config.toml
num_hidden_layers = 20
hidden_size = 96
num_key_value_heads = 1
hidden_act = "swiglu"
norm = "rmsnorm"
norm_place = "pre"
positions = "rope"
attn_scale = 0.177
tie_word_embeddings = false
init = "uniform"
init_std_down = 0.0
beta1 = 0.95
beta2 = 0.95
lr_head = 0.00794
warmup_steps = 51
Each number is 200 + 30 x the weight over its row's rms, rounded and kept within 0 to 999. Layers, rows and columns count from 0. The size before them is the row's rms in percent of the matrix's.

# up: layer 4 MLP up, 256x96, rms 0.283, rows 218-241, columns 0-95
# down: layer 4 MLP down (transposed), 256x96, rms 0.284, rows 218-241, columns 0-95
# gate: layer 4 MLP gate, 256x96, rms 0.304, rows 219-242, columns 0-95
up218,097,214,146,196,238,215,206,177,187,229,150,203,210,193,197,164,177,143,221,216,176,197,236,183,187,249,200,228,152,180,200,220,227,214,230,174,270,242,206,229,221,239,224,202,173,195,184,222,200,187,212,233,183,223,159,193,199,128,218,204,236,159,208,166,207,201,211,178,211,221,257,214,136,211,242,158,190,181,175,221,253,199,203,200,187,217,172,198,148,243,270,167,133,232,233,195,202
down218,098,174,221,167,244,202,208,195,115,248,189,216,165,204,238,180,205,194,230,217,199,198,178,219,205,204,158,205,222,177,182,181,166,195,201,189,180,218,232,179,205,189,224,231,198,200,155,158,181,268,211,244,204,228,208,216,157,181,152,191,158,212,186,127,133,235,213,191,189,162,222,213,195,197,216,174,230,210,181,226,207,232,204,186,167,274,148,241,233,170,175,275,200,223,217,234,224
gate219,101,210,213,184,224,186,193,203,194,222,143,210,169,199,225,171,150,224,181,246,243,204,212,277,150,157,207,189,191,224,237,210,179,192,202,188,200,199,282,224,180,142,181,242,153,211,185,225,254,195,218,200,210,226,222,207,204,221,222,131,197,239,187,192,270,200,129,226,242,187,188,185,216,221,207,190,163,203,223,240,180,194,164,175,222,221,253,182,229,222,226,161,198,164,198,222,177
up219,098,213,236,148,141,196,210,194,182,219,194,210,256,174,203,192,171,169,179,227,191,141,188,200,149,226,199,229,193,163,170,221,185,199,196,188,235,178,209,197,221,214,183,232,203,216,230,186,252,197,170,160,155,178,177,219,230,151,153,209,178,167,227,181,198,182,189,162,173,228,172,177,245,199,244,183,159,250,220,161,205,167,193,282,209,142,201,232,206,192,253,184,185,154,270,204,210
down219,104,178,181,212,187,193,173,261,199,221,186,204,191,216,221,150,289,207,209,209,158,286,265,227,222,159,210,169,188,206,177,212,228,197,193,248,168,233,213,184,184,256,177,201,208,195,219,238,220,216,205,169,237,208,189,196,230,256,220,191,212,260,202,169,172,211,218,198,225,162,225,135,201,219,202,222,246,117,191,201,211,240,228,155,166,172,189,181,206,199,202,198,195,214,167,203,189
gate220,102,201,232,205,237,221,207,161,228,138,163,198,270,202,203,218,197,196,209,201,215,157,236,220,191,163,166,205,162,239,143,197,192,227,201,221,242,155,247,229,134,146,244,207,244,198,219,179,130,168,204,221,216,226,229,204,167,200,218,187,207,220,142,193,248,217,213,148,242,211,199,224,163,183,203,192,221,190,205,201,229,176,198,207,245,245,199,209,179,190,148,174,162,165,211,158,207
up220,100,249,213,205,219,194,195,186,224,172,212,207,224,192,182,233,195,158,208,223,201,198,257,203,198,172,204,198,200,190,142,176,223,190,184,186,243,166,195,216,105,183,221,179,198,167,219,188,148,197,153,189,240,208,222,222,148,210,193,138,235,189,119,163,244,220,195,212,229,194,203,193,179,219,151,249,182,203,163,182,219,185,222,205,212,268,218,198,165,188,139,148,218,191,250,165,215
down220,097,173,207,214,187,173,177,165,188,268,237,259,241,202,198,230,135,224,204,205,174,128,240,212,223,208,175,190,196,186,151,252,197,178,183,215,203,208,209,237,126,215,178,226,230,213,173,227,166,206,160,183,203,181,165,255,228,198,184,205,240,219,223,206,246,195,198,180,217,175,193,187,189,239,156,181,172,226,224,207,202,200,125,178,130,250,237,187,198,199,199,183,234,208,241,198,177
gate221,098,167,266,206,167,250,227,210,187,169,207,234,229,164,186,204,182,191,192,233,210,233,196,228,236,196,241,222,255,193,217,162,204,178,197,260,193,190,193,159,243,210,234,169,195,201,230,148,156,131,200,203,213,234,183,187,225,185,137,184,230,231,196,197,235,198,236,225,209,165,258,187,206,195,159,203,235,229,183,254,254,167,163,233,188,213,192,200,169,226,177,159,220,245,225,243,208
up221,103,168,194,227,199,171,216,188,209,192,191,237,180,210,188,220,162,218,205,215,164,222,136,240,219,150,191,220,267,231,170,209,249,242,197,210,195,191,193,187,223,217,203,219,195,228,246,240,136,266,200,245,206,237,202,196,198,211,195,168,165,239,163,191,192,203,234,141,245,168,207,205,182,215,157,227,169,215,225,276,271,168,143,197,182,212,195,205,225,177,217,165,186,251,197,192,203
down221,096,247,216,177,226,225,175,181,189,189,160,141,196,220,162,250,197,202,234,191,261,233,231,185,146,241,188,238,150,171,234,198,195,258,202,187,180,155,233,219,189,187,209,173,233,180,166,137,226,216,164,265,200,187,147,210,217,200,174,183,180,190,175,182,174,217,226,212,177,178,216,218,192,195,190,209,216,255,226,176,200,240,250,178,173,177,182,222,220,255,238,250,225,150,178,184,196
gate222,110,209,207,194,200,201,160,163,172,213,175,245,186,177,270,237,125,195,131,196,141,177,198,195,203,250,152,181,186,172,154,115,213,240,192,196,222,200,207,196,230,175,183,245,218,193,187,160,217,249,200,164,209,235,146,207,221,174,180,191,163,231,188,191,187,197,212,213,191,206,205,214,251,170,183,157,153,213,220,191,217,216,245,169,218,196,211,212,186,208,193,125,224,169,210,174,201
up222,102,181,193,157,178,167,182,204,199,147,179,230,204,218,199,195,243,194,201,186,194,207,184,144,202,226,248,124,180,172,243,168,211,196,208,238,123,181,177,157,215,185,227,180,180,210,220,178,191,167,141,176,175,160,188,206,205,176,209,211,269,240,158,179,197,175,200,204,218,252,229,179,160,230,165,222,200,218,216,164,184,204,194,164,193,225,285,166,210,221,158,161,226,194,239,168,213
down222,106,175,214,198,189,210,232,251,212,177,202,192,181,185,205,224,271,160,163,199,225,206,196,220,223,199,217,193,200,235,217,255,184,142,203,255,194,270,214,217,190,190,252,181,200,184,234,202,213,162,150,264,193,200,222,166,187,238,248,222,250,208,239,189,164,190,217,177,171,161,160,147,194,217,175,219,173,174,196,154,205,196,172,213,193,155,204,223,164,254,233,238,158,186,242,192,245
gate223,093,229,229,219,156,181,222,179,246,177,230,233,168,199,182,206,173,203,176,199,153,186,158,257,204,204,214,216,204,193,206,185,207,178,176,190,173,239,214,119,210,162,142,190,244,213,144,240,199,213,223,256,205,228,168,214,179,185,225,193,219,209,218,136,245,234,196,173,159,182,229,216,141,207,199,220,251,218,228,248,257,201,225,197,228,222,143,219,209,223,169,177,192,183,256,194,213
up223,094,194,196,185,148,187,169,187,267,172,206,208,188,150,171,251,192,157,251,180,198,164,195,215,234,218,198,261,164,202,240,199,194,206,183,168,235,178,257,201,179,207,134,207,223,180,168,197,245,199,272,212,192,191,158,224,191,215,192,195,190,293,188,157,212,223,185,209,214,170,207,200,179,154,191,195,234,240,207,206,198,196,207,257,233,205,145,246,224,201,193,169,222,210,244,220,214
down223,095,183,175,175,238,224,173,199,188,154,190,282,175,211,157,225,102,192,225,187,187,189,204,240,170,183,201,240,250,210,156,182,216,184,175,202,206,192,220,210,142,230,177,194,223,249,170,187,213,179,201,210,187,194,194,143,207,254,195,246,192,231,213,172,169,253,234,212,202,151,178,211,166,182,220,144,241,193,219,214,200,192,165,244,218,166,183,242,239,168,232,199,175,176,218,214,186
gate224,098,244,220,178,159,216,214,235,269,202,230,175,197,188,175,163,176,222,168,187,216,147,209,221,211,239,188,218,204,188,254,235,155,211,237,253,216,213,195,202,268,159,198,188,213,186,205,222,229,162,175,210,207,204,187,228,186,186,207,212,246,164,256,141,157,188,194,244,241,153,186,228,214,170,218,183,199,132,155,174,204,152,212,224,197,197,254,196,183,212,187,198,183,247,180,218,145
up224,099,192,203,279,181,229,213,223,280,156,185,182,162,210,176,222,159,225,140,196,203,157,219,222,177,246,226,189,215,171,222,178,202,192,229,184,238,233,219,171,181,235,258,227,186,238,236,198,202,208,163,214,231,207,208,234,219,224,228,215,178,238,210,161,218,203,162,127,203,173,208,196,171,166,223,154,190,181,161,253,191,166,193,202,182,155,151,241,197,190,186,238,181,201,205,201,151
down224,099,197,249,166,209,195,198,231,262,199,186,166,220,186,171,172,160,213,172,211,204,160,181,231,209,290,191,226,179,219,196,214,199,194,222,236,211,174,229,252,186,206,174,210,213,187,199,189,268,193,155,202,208,208,209,186,221,196,238,212,239,220,185,175,169,231,222,209,231,192,240,264,232,196,196,169,166,161,201,194,189,211,163,189,76,239,196,188,201,241,191,186,253,207,193,202,162
gate225,107,200,239,243,193,227,160,216,187,254,197,239,185,142,257,247,222,218,189,232,180,204,189,149,200,195,188,184,214,156,152,175,198,187,223,223,188,204,239,171,166,184,166,206,210,256,199,190,197,186,170,229,191,168,163,182,188,257,161,204,234,259,201,193,164,181,191,216,194,225,233,147,231,149,223,177,230,216,261,261,226,156,186,195,196,139,199,194,181,166,204,157,217,162,206,226,190
up225,102,187,165,160,156,153,179,155,235,175,221,163,231,212,185,221,197,163,196,129,233,189,195,260,226,240,179,203,137,202,209,191,207,195,182,191,200,205,170,216,197,219,251,184,199,167,213,227,191,185,203,194,179,196,220,165,200,229,210,193,193,199,195,201,200,237,211,192,240,223,202,245,242,200,228,154,164,139,209,234,158,219,198,203,246,260,232,274,202,247,197,228,189,241,205,122,228
down225,104,178,191,181,213,207,235,137,230,205,230,197,240,226,203,164,199,189,215,131,199,110,210,217,184,157,202,194,181,230,253,204,226,188,188,179,199,221,157,224,199,193,223,158,174,198,185,239,229,192,161,192,223,223,263,180,200,216,187,218,199,176,229,184,196,191,230,159,203,155,194,217,186,222,167,218,146,124,202,219,156,192,225,150,189,208,223,261,227,223,177,141,198,166,184,151,183
gate226,099,188,175,168,239,225,188,187,211,130,228,191,213,241,244,206,253,288,162,183,183,227,139,208,208,202,198,173,174,203,255,239,166,235,167,165,198,212,188,205,199,235,197,161,231,137,208,187,214,196,197,179,209,160,164,213,195,243,211,237,174,197,202,195,250,211,170,160,138,186,269,162,166,226,222,215,205,181,190,203,212,164,203,233,207,187,205,183,152,179,223,188,216,213,169,239,175
up226,096,231,204,209,193,240,194,195,192,175,202,192,268,207,234,201,216,239,252,149,173,196,195,222,276,180,223,213,171,182,223,197,159,226,168,159,180,224,200,178,184,205,207,188,212,195,193,211,229,196,219,217,210,195,118,223,169,212,199,210,118,129,169,192,222,213,187,135,190,190,211,160,250,213,246,198,219,212,191,158,179,169,198,173,213,204,217,213,207,211,165,198,209,306,200,199,189
down226,096,150,209,182,237,188,207,210,199,188,250,170,210,221,100,200,249,240,137,207,212,213,198,210,211,201,210,242,211,246,216,180,234,204,215,240,235,187,197,186,185,245,222,251,224,190,232,173,226,212,211,219,208,152,197,217,212,211,147,208,253,216,179,201,185,170,183,180,158,199,179,202,149,198,189,179,158,207,180,208,201,185,190,194,190,209,187,196,199,262,238,134,185,123,137,227,173
gate227,097,217,237,171,203,238,192,173,218,198,254,211,269,255,175,224,175,252,193,195,153,151,139,214,225,198,254,213,235,156,246,213,193,199,198,190,197,151,209,198,203,202,247,231,193,175,166,177,187,172,190,197,190,220,222,161,201,186,192,207,160,162,251,201,221,167,167,187,141,200,209,209,186,221,169,210,199,209,193,175,195,196,183,242,222,158,177,220,157,291,220,168,210,233,148,232,186
up227,097,151,164,204,170,175,246,232,176,185,154,156,174,117,219,195,232,118,196,200,232,225,258,168,193,219,177,212,144,210,165,193,222,211,190,228,169,207,181,220,228,155,222,162,146,237,195,147,208,209,213,210,176,157,194,240,147,177,198,203,237,208,185,199,159,221,208,243,227,192,183,200,188,206,227,178,219,155,179,187,222,173,177,160,222,208,197,176,193,130,189,212,200,162,220,202,203
down227,092,224,186,214,159,157,203,151,202,167,222,91,198,200,270,163,286,195,188,251,218,161,209,189,190,227,172,146,215,207,200,156,214,209,173,200,175,224,208,167,190,147,169,193,208,170,174,271,242,206,225,169,197,257,162,176,200,205,188,201,197,224,203,171,193,237,172,198,196,202,223,201,208,179,216,199,237,187,225,202,180,173,207,157,232,233,205,186,205,172,242,180,230,228,212,204,188
gate228,102,194,186,165,224,227,246,187,203,249,202,224,235,186,203,172,215,180,180,192,223,216,211,246,217,207,183,203,147,237,201,187,129,246,210,225,206,237,220,168,131,208,185,203,239,200,229,162,225,212,205,178,189,209,203,134,180,191,268,207,145,187,173,219,196,256,159,278,210,234,189,154,206,199,174,215,221,204,202,218,242,175,195,193,276,216,216,212,231,167,197,179,245,159,188,221,222
up228,097,164,159,212,192,237,217,221,222,216,224,209,240,209,218,229,173,211,209,167,167,224,179,206,186,193,147,195,189,234,242,158,163,199,180,252,156,158,179,161,185,224,234,198,200,201,229,159,191,225,187,168,174,241,203,209,198,152,249,170,226,208,204,182,144,157,218,225,172,220,184,154,227,210,212,191,236,223,222,204,281,235,225,228,146,168,162,214,228,211,196,206,147,122,171,212,172
down228,096,168,202,200,163,190,122,204,200,190,222,159,187,227,178,204,135,243,239,216,172,233,212,170,185,180,239,249,146,193,191,257,237,206,146,241,173,148,210,250,201,228,224,231,207,159,168,209,228,194,228,195,175,192,193,210,205,177,188,173,164,167,233,160,154,179,227,260,170,214,220,161,181,192,238,203,201,244,244,192,193,205,211,229,233,235,193,158,205,181,195,187,160,203,151,211,171
gate229,103,200,228,277,182,172,159,176,129,163,191,240,204,183,232,213,184,240,158,171,204,220,245,143,165,178,136,194,226,222,193,151,199,205,196,222,163,203,225,184,211,178,196,129,259,253,218,207,211,193,180,206,182,196,239,190,191,168,224,215,218,219,196,187,179,203,220,171,173,211,282,218,183,214,164,183,197,207,229,165,179,140,227,240,215,199,158,223,190,212,195,181,216,211,163,240,198
up229,091,128,255,221,193,175,173,226,213,182,241,199,196,194,236,167,178,220,180,173,162,219,183,216,178,189,234,184,180,208,189,123,197,228,181,220,160,224,227,198,222,212,250,194,170,254,180,245,168,226,177,222,156,154,167,161,175,153,227,156,222,169,220,176,265,212,229,199,206,181,242,149,221,145,185,215,192,206,228,171,192,230,185,195,190,198,158,145,227,207,205,157,164,172,199,222,194
down229,098,196,172,208,196,219,191,192,197,202,159,209,180,214,164,214,177,133,203,248,252,242,217,195,248,188,160,221,199,162,160,206,198,178,223,173,236,166,198,144,189,223,198,262,177,185,196,225,208,232,160,243,141,224,162,161,188,189,206,176,276,181,217,216,176,184,222,232,203,156,184,182,198,173,207,172,241,121,167,208,191,213,186,209,192,231,236,187,204,253,227,183,216,173,171,222,266
gate230,110,211,142,131,193,193,178,203,197,182,244,209,221,147,233,217,188,157,190,195,179,199,207,184,207,238,241,224,199,204,201,223,208,222,186,187,219,197,205,140,217,186,203,158,190,204,143,165,245,243,241,203,229,181,183,163,203,156,210,248,221,233,186,234,228,242,188,287,240,246,237,206,159,191,238,247,184,153,182,168,218,179,220,186,229,210,226,191,138,207,204,152,207,218,196,163,180
up230,102,164,233,203,181,187,187,202,214,177,154,226,218,210,181,176,234,236,204,232,173,201,193,152,158,209,186,194,172,152,252,173,161,194,212,270,158,235,215,284,194,181,184,213,174,173,206,209,168,160,170,198,140,180,207,234,162,301,188,212,214,173,227,172,207,186,187,198,197,209,195,226,212,221,170,196,217,211,233,210,183,224,224,185,190,144,190,213,268,211,194,262,172,174,206,239,206
down230,099,205,203,232,218,175,224,196,146,175,203,217,202,219,265,159,210,171,206,193,221,185,221,239,185,190,176,209,182,198,185,188,217,209,151,183,234,169,184,194,200,204,208,248,199,228,244,214,261,230,222,196,187,222,239,205,190,151,246,204,222,176,216,250,205,213,224,188,175,186,198,164,211,233,206,189,247,161,178,173,213,202,217,147,329,179,201,213,163,211,266,180,260,197,215,241,181
gate231,105,196,209,180,258,230,205,217,178,261,174,146,222,230,251,160,211,218,232,213,176,163,193,240,201,230,168,182,205,199,193,250,207,184,165,216,186,191,227,213,258,261,214,218,236,175,166,185,209,176,139,224,225,246,193,204,184,181,236,173,190,173,249,201,218,159,223,210,215,183,160,175,194,228,209,126,190,209,147,193,118,169,196,169,226,201,205,177,173,235,213,200,190,180,147,202,199
up231,105,197,258,214,201,185,167,183,237,216,204,214,209,213,274,183,301,223,188,204,207,244,171,153,214,186,219,222,184,184,156,160,187,207,207,169,247,201,186,210,186,199,157,228,199,205,202,225,179,254,235,135,267,211,195,218,182,209,206,141,198,194,238,174,219,213,181,232,199,168,202,222,225,164,218,184,157,218,206,186,214,161,212,189,197,255,165,184,236,240,209,241,198,178,184,168,137
down231,105,208,159,206,221,202,233,199,172,228,220,213,162,197,184,255,68,174,216,202,205,189,260,215,214,237,184,188,233,248,255,203,174,206,218,159,156,203,214,171,245,188,226,198,191,201,204,152,231,201,195,209,173,158,218,189,189,206,164,263,182,239,159,186,241,194,185,145,211,158,224,187,219,215,189,161,220,241,219,183,198,188,181,162,202,176,199,190,175,215,227,173,172,238,167,224,200
gate232,087,206,231,170,192,194,154,222,231,191,206,244,216,205,209,215,225,204,191,196,201,193,161,182,219,209,211,201,219,123,242,198,129,231,216,152,192,198,258,220,232,127,183,197,261,157,200,176,179,150,169,180,185,184,177,234,239,213,180,222,178,200,147,261,197,216,234,168,203,223,208,219,156,228,162,182,221,141,176,254,236,197,220,173,224,194,213,136,186,185,209,237,200,206,184,223,218
up232,088,174,174,211,162,224,222,156,244,224,230,215,172,181,168,220,213,194,209,183,208,227,188,179,215,189,173,208,227,204,165,189,233,166,182,181,171,190,234,214,173,178,204,205,177,220,194,175,206,189,251,149,217,254,151,225,215,236,162,208,253,202,175,224,194,215,239,233,229,171,253,170,220,163,226,192,210,186,212,266,194,226,230,205,206,216,246,157,183,219,197,146,201,239,192,239,320
down232,089,189,177,186,203,240,236,200,186,192,217,158,209,187,184,206,204,174,175,165,226,193,241,174,247,168,206,167,175,262,160,183,246,227,221,204,250,140,249,222,181,217,175,171,172,227,171,187,232,239,267,151,194,204,177,188,128,252,222,206,284,224,192,172,148,182,199,197,203,194,241,209,185,154,218,192,174,200,228,220,215,164,197,192,233,190,198,192,174,209,224,186,204,217,238,233,255
gate233,090,118,183,211,155,180,259,193,248,187,180,166,171,170,187,195,187,203,223,240,160,190,208,171,160,252,253,160,137,162,203,189,182,250,200,149,232,252,222,141,187,157,155,173,203,178,191,146,192,158,214,204,200,158,218,173,181,212,200,224,173,243,227,219,204,201,185,195,218,201,186,140,250,208,184,213,223,216,216,200,187,179,184,204,201,182,218,161,212,248,211,165,190,215,194,181,236
up233,094,215,207,189,207,132,248,172,246,174,207,251,264,208,197,221,184,196,207,224,179,151,259,163,213,156,192,248,133,239,202,164,189,190,240,272,186,153,219,199,220,256,215,206,279,187,225,202,166,194,240,234,203,200,206,201,225,182,257,186,194,221,192,193,182,181,148,193,229,209,180,196,205,175,245,182,199,192,168,223,248,198,212,189,210,190,182,198,211,219,212,188,214,255,189,160,194
down233,100,205,208,206,212,219,164,165,185,183,192,251,167,215,204,200,250,161,258,210,184,272,197,253,214,210,197,176,182,197,141,218,255,192,202,152,231,249,159,220,205,236,192,160,174,176,230,202,225,271,194,207,213,181,204,130,190,170,256,186,239,225,207,217,224,214,196,202,225,214,244,209,214,200,177,190,208,195,214,203,182,205,137,236,285,230,201,176,194,229,183,162,207,205,158,201,183
gate234,097,188,189,181,178,235,262,212,197,196,165,159,178,157,227,160,233,171,177,179,198,256,207,108,229,194,224,191,221,180,170,153,211,189,208,191,195,172,207,209,276,159,143,163,208,209,176,242,204,226,179,222,167,185,188,165,219,176,141,251,202,216,182,231,224,200,201,137,244,158,189,215,206,168,204,204,190,194,211,149,185,221,210,222,232,189,175,207,156,247,177,214,218,200,157,189,171
up234,095,180,148,174,210,186,163,160,178,209,249,244,193,240,253,284,214,196,204,190,184,141,166,224,181,205,197,187,197,214,236,204,202,162,158,259,204,222,215,154,228,191,216,197,163,209,196,204,200,208,197,235,178,222,167,174,204,232,224,210,182,202,229,173,141,216,220,176,206,208,198,132,260,233,226,204,206,214,202,279,202,234,233,159,173,252,212,195,227,223,225,191,210,264,210,210,191
down234,099,203,194,257,205,205,239,184,148,209,229,205,240,236,260,220,204,201,212,220,224,116,197,283,226,205,177,194,224,236,260,224,216,173,211,263,275,148,187,181,206,224,219,221,202,207,247,171,184,212,216,187,214,229,226,254,154,197,252,210,211,174,252,187,202,177,215,215,180,194,205,148,214,234,200,197,234,246,179,197,217,179,205,175,151,195,183,221,180,184,189,179,198,196,211,226,213
gate235,096,141,215,124,202,245,174,216,212,191,190,157,254,210,194,159,223,185,227,155,186,188,177,165,142,169,186,259,204,165,174,205,200,229,190,196,235,227,187,211,228,145,197,189,187,188,206,229,189,187,212,225,190,215,189,225,125,212,214,201,217,230,201,201,215,197,197,193,150,181,138,247,192,193,216,166,238,163,211,171,187,197,247,199,239,175,254,217,224,222,181,192,196,268,216,148,249
up235,105,217,203,171,227,208,183,204,165,267,205,224,213,168,164,261,213,219,243,226,211,142,217,194,197,165,206,280,207,156,204,217,160,217,229,169,222,165,199,197,226,200,146,238,219,241,159,226,222,169,214,205,181,163,237,229,211,224,188,161,184,171,211,173,262,218,183,223,205,250,194,174,194,202,136,204,176,211,228,213,160,175,187,223,247,206,177,114,222,216,180,180,191,192,185,231,219
down235,111,203,204,192,249,198,210,200,169,180,181,75,248,208,198,179,191,207,224,171,206,228,153,209,186,161,188,238,217,143,186,215,160,219,152,159,158,227,213,154,209,166,144,179,215,235,163,202,205,259,190,242,198,216,167,212,234,182,248,199,202,205,210,227,247,160,186,181,194,200,163,237,203,232,245,195,215,193,197,203,197,201,207,185,217,158,197,168,238,228,200,236,245,221,179,187,238
gate236,096,217,234,241,199,171,165,226,268,161,189,212,224,214,238,203,207,172,224,205,178,203,175,241,241,187,201,231,206,242,184,180,240,234,172,227,226,169,205,181,235,245,245,148,167,191,159,209,236,141,234,248,231,194,231,164,187,174,142,203,252,202,191,228,201,180,188,218,176,185,253,234,237,189,158,220,224,237,218,186,195,241,250,191,208,178,156,212,210,256,212,193,198,215,145,213,177
up236,096,177,147,194,181,133,183,202,181,238,172,187,220,192,169,179,210,205,186,225,193,192,226,168,212,176,186,167,233,216,207,189,185,226,218,126,257,228,250,186,235,182,228,233,211,219,201,184,196,142,188,269,150,212,182,211,206,202,194,213,183,168,228,205,237,205,283,174,240,186,217,180,209,203,239,185,154,172,211,205,196,130,245,203,182,225,157,219,161,184,180,169,236,262,205,198,165
down236,102,200,220,159,183,239,186,196,186,212,218,183,199,182,196,205,135,184,160,221,176,82,162,153,196,156,226,209,164,186,187,207,178,200,194,130,152,198,213,202,211,194,241,243,188,213,162,258,178,237,223,228,202,223,198,214,182,200,270,149,217,211,196,218,192,184,151,175,169,257,210,205,185,165,194,197,134,190,169,210,204,212,168,235,237,196,195,187,174,196,212,225,173,181,219,228,183
gate237,096,214,198,201,224,240,130,196,170,220,214,172,216,225,226,188,239,233,190,169,223,113,212,251,204,240,266,209,144,226,193,198,193,210,147,159,202,228,237,144,165,257,163,170,213,197,243,163,148,212,199,201,246,160,205,175,176,194,200,212,204,212,217,228,180,215,186,219,235,206,187,186,151,179,191,235,218,189,175,211,191,149,200,211,195,231,211,274,162,175,218,207,210,226,225,208,191
up237,099,156,198,184,196,236,173,173,185,148,158,211,194,209,231,177,166,175,209,169,214,200,238,184,167,231,176,195,230,265,189,188,199,250,204,173,173,215,203,196,218,222,295,182,197,205,240,195,225,225,203,133,163,201,230,186,172,238,206,204,169,199,211,263,233,226,177,227,269,174,239,189,174,168,234,192,175,224,200,228,200,187,207,128,162,182,184,193,226,199,232,182,183,242,185,159,152
down237,103,249,206,208,215,192,212,186,232,178,249,114,184,227,164,152,232,226,211,202,125,256,191,145,211,168,183,159,218,152,228,162,190,172,223,249,154,190,169,225,194,215,190,235,162,181,189,198,251,193,226,166,218,225,165,225,188,195,213,179,225,179,183,211,190,203,207,171,230,197,175,200,177,233,270,196,145,191,157,243,198,261,227,195,227,154,187,204,165,197,201,192,213,207,199,192,214
gate238,102,210,142,198,163,211,194,237,225,256,185,196,223,231,213,153,175,179,200,201,218,191,234,212,213,192,233,211,253,221,195,236,223,210,184,148,206,239,296,146,232,195,164,218,216,224,180,206,181,226,164,209,197,196,166,186,221,266,210,234,207,153,182,260,212,228,219,198,175,187,186,182,199,249,194,208,160,171,214,164,193,194,184,235,276,217,222,222,185,225,124,194,200,170,193,173,206
up238,104,140,224,178,211,221,223,209,212,197,193,192,247,200,184,241,234,229,154,214,212,223,177,204,240,161,210,196,121,213,215,186,206,178,218,214,219,173,197,226,156,210,247,183,208,213,176,176,162,208,238,194,181,185,244,176,223,201,230,182,154,229,211,187,179,163,182,209,135,235,175,201,222,181,166,166,188,177,189,236,205,222,242,277,185,270,184,141,195,223,204,243,267,188,172,245,198
down238,100,176,230,194,219,193,262,144,189,182,177,245,249,190,203,198,220,198,180,170,206,180,201,213,192,186,167,216,153,250,180,179,256,220,206,239,271,223,164,224,208,196,189,151,221,204,200,127,213,209,172,171,232,200,231,169,150,212,184,159,165,254,172,188,211,152,218,189,198,215,241,249,145,181,232,219,240,209,177,233,212,182,226,177,169,196,181,193,149,206,222,200,183,166,196,192,265
gate239,106,172,189,161,186,207,153,179,175,222,216,210,175,252,280,188,231,195,169,202,246,217,200,187,173,218,196,228,257,187,253,171,224,199,225,149,222,175,185,261,189,162,173,203,200,174,155,208,156,211,229,180,206,192,210,215,261,156,170,192,180,203,147,220,160,187,129,219,196,222,184,234,193,232,158,243,242,190,159,181,217,243,228,169,164,212,183,199,209,183,202,165,245,179,221,221,225
up239,106,163,217,176,192,181,147,254,169,170,207,228,220,240,178,181,213,183,210,261,183,158,220,189,224,178,255,198,254,162,220,208,216,214,212,177,240,153,181,207,237,179,181,201,156,188,200,192,232,202,206,195,240,207,244,218,209,212,172,177,235,199,227,173,197,211,177,174,176,155,189,172,162,210,208,145,120,224,187,201,166,221,174,244,207,211,249,200,175,169,245,227,171,208,169,193,111
down239,108,225,148,177,237,164,237,177,228,194,193,204,217,178,195,156,281,193,229,187,230,194,229,230,235,252,198,195,222,187,223,214,99,182,219,191,192,207,172,161,223,180,201,188,186,237,217,207,192,141,133,217,194,198,174,210,164,203,198,166,156,196,182,232,219,189,212,132,205,172,182,201,197,197,230,206,237,166,212,260,210,176,149,189,159,191,200,187,225,206,194,191,243,258,168,181,174
gate240,094,198,203,180,204,178,168,234,190,208,225,168,216,215,236,217,168,264,220,227,153,176,200,169,181,122,231,215,225,260,176,226,238,179,209,210,249,221,192,257,227,204,154,239,147,192,172,211,210,150,191,156,239,151,181,181,223,193,190,232,195,208,167,198,230,160,176,182,164,212,183,243,247,182,191,254,221,202,176,247,251,196,224,139,228,218,234,212,220,221,189,195,196,227,206,189,170
up240,099,239,270,219,215,183,225,221,171,204,204,219,189,184,200,196,226,267,235,159,251,239,207,194,212,194,219,182,222,168,168,168,178,178,187,238,180,225,174,196,183,235,139,228,162,216,202,165,224,172,226,179,212,214,170,171,220,158,186,174,225,224,220,201,189,209,137,225,163,242,248,163,203,136,227,187,259,236,227,209,215,249,173,224,183,252,246,183,215,207,206,244,212,199,153,217,228
down240,097,176,206,184,220,193,170,212,229,241,180,226,234,199,267,178,170,244,139,211,246,201,250,192,246,223,157,198,251,151,250,154,165,223,219,215,222,188,179,200,151,180,193,255,202,204,169,187,184,190,228,213,163,184,193,208,210,168,254,234,224,201,221,188,183,222,215,186,230,215,203,194,162,192,244,204,207,241,212,205,227,211,163,219,129,171,169,213,182,172,231,191,154,184,150,137,223
gate241,092,149,235,204,180,246,198,168,197,212,203,259,203,248,175,208,169,187,212,233,191,231,188,187,161,185,189,251,202,199,166,222,200,215,222,203,103,260,245,187,153,219,229,198,236,160,190,167,167,163,223,251,186,183,190,161,221,209,166,197,220,204,188,180,216,209,176,166,166,201,218,216,242,215,246,212,234,225,186,206,237,165,241,190,208,172,174,123,184,218,137,203,241,180,197,182,198
up241,089,248,206,200,271,173,232,212,224,183,215,201,228,202,223,197,134,178,136,198,243,221,202,161,181,204,206,180,217,241,185,251,173,225,184,198,228,210,203,235,184,197,177,219,198,181,178,305,211,151,237,242,201,225,226,231,207,184,243,167,216,223,223,158,193,157,225,234,232,209,183,218,156,234,207,174,165,206,183,174,190,187,190,205,212,174,134,222,226,175,225,212,199,202,166,157,254
down241,090,214,212,179,254,213,197,162,225,172,193,181,231,179,245,209,201,202,159,153,241,197,172,178,156,188,285,193,228,230,224,232,215,226,148,244,234,188,172,163,141,200,174,219,181,138,251,212,236,166,231,220,183,141,204,173,194,180,207,158,186,192,145,184,193,195,214,206,158,196,199,167,231,215,221,211,254,223,172,225,186,212,241,233,224,194,220,153,236,227,198,189,168,194,159,184,182
gate242,108,238,216,215,186,201,188,192,115,211,198,215,168,193,260,221,170,213,215,186,173,224,163,208,208,262,198,213,176,174,186,229,195,257,212,221,224,200,205,213,195,166,215,244,156,191,172,224,215,260,144,191,211,188,167,238,182,206,211,186,221,243,236,223,218,235,182,135,180,221,197,213,144,278,197,225,181,182,158,185,193,177,247,174,175,198,180,183,234,178,229,196,264,221,199,243,237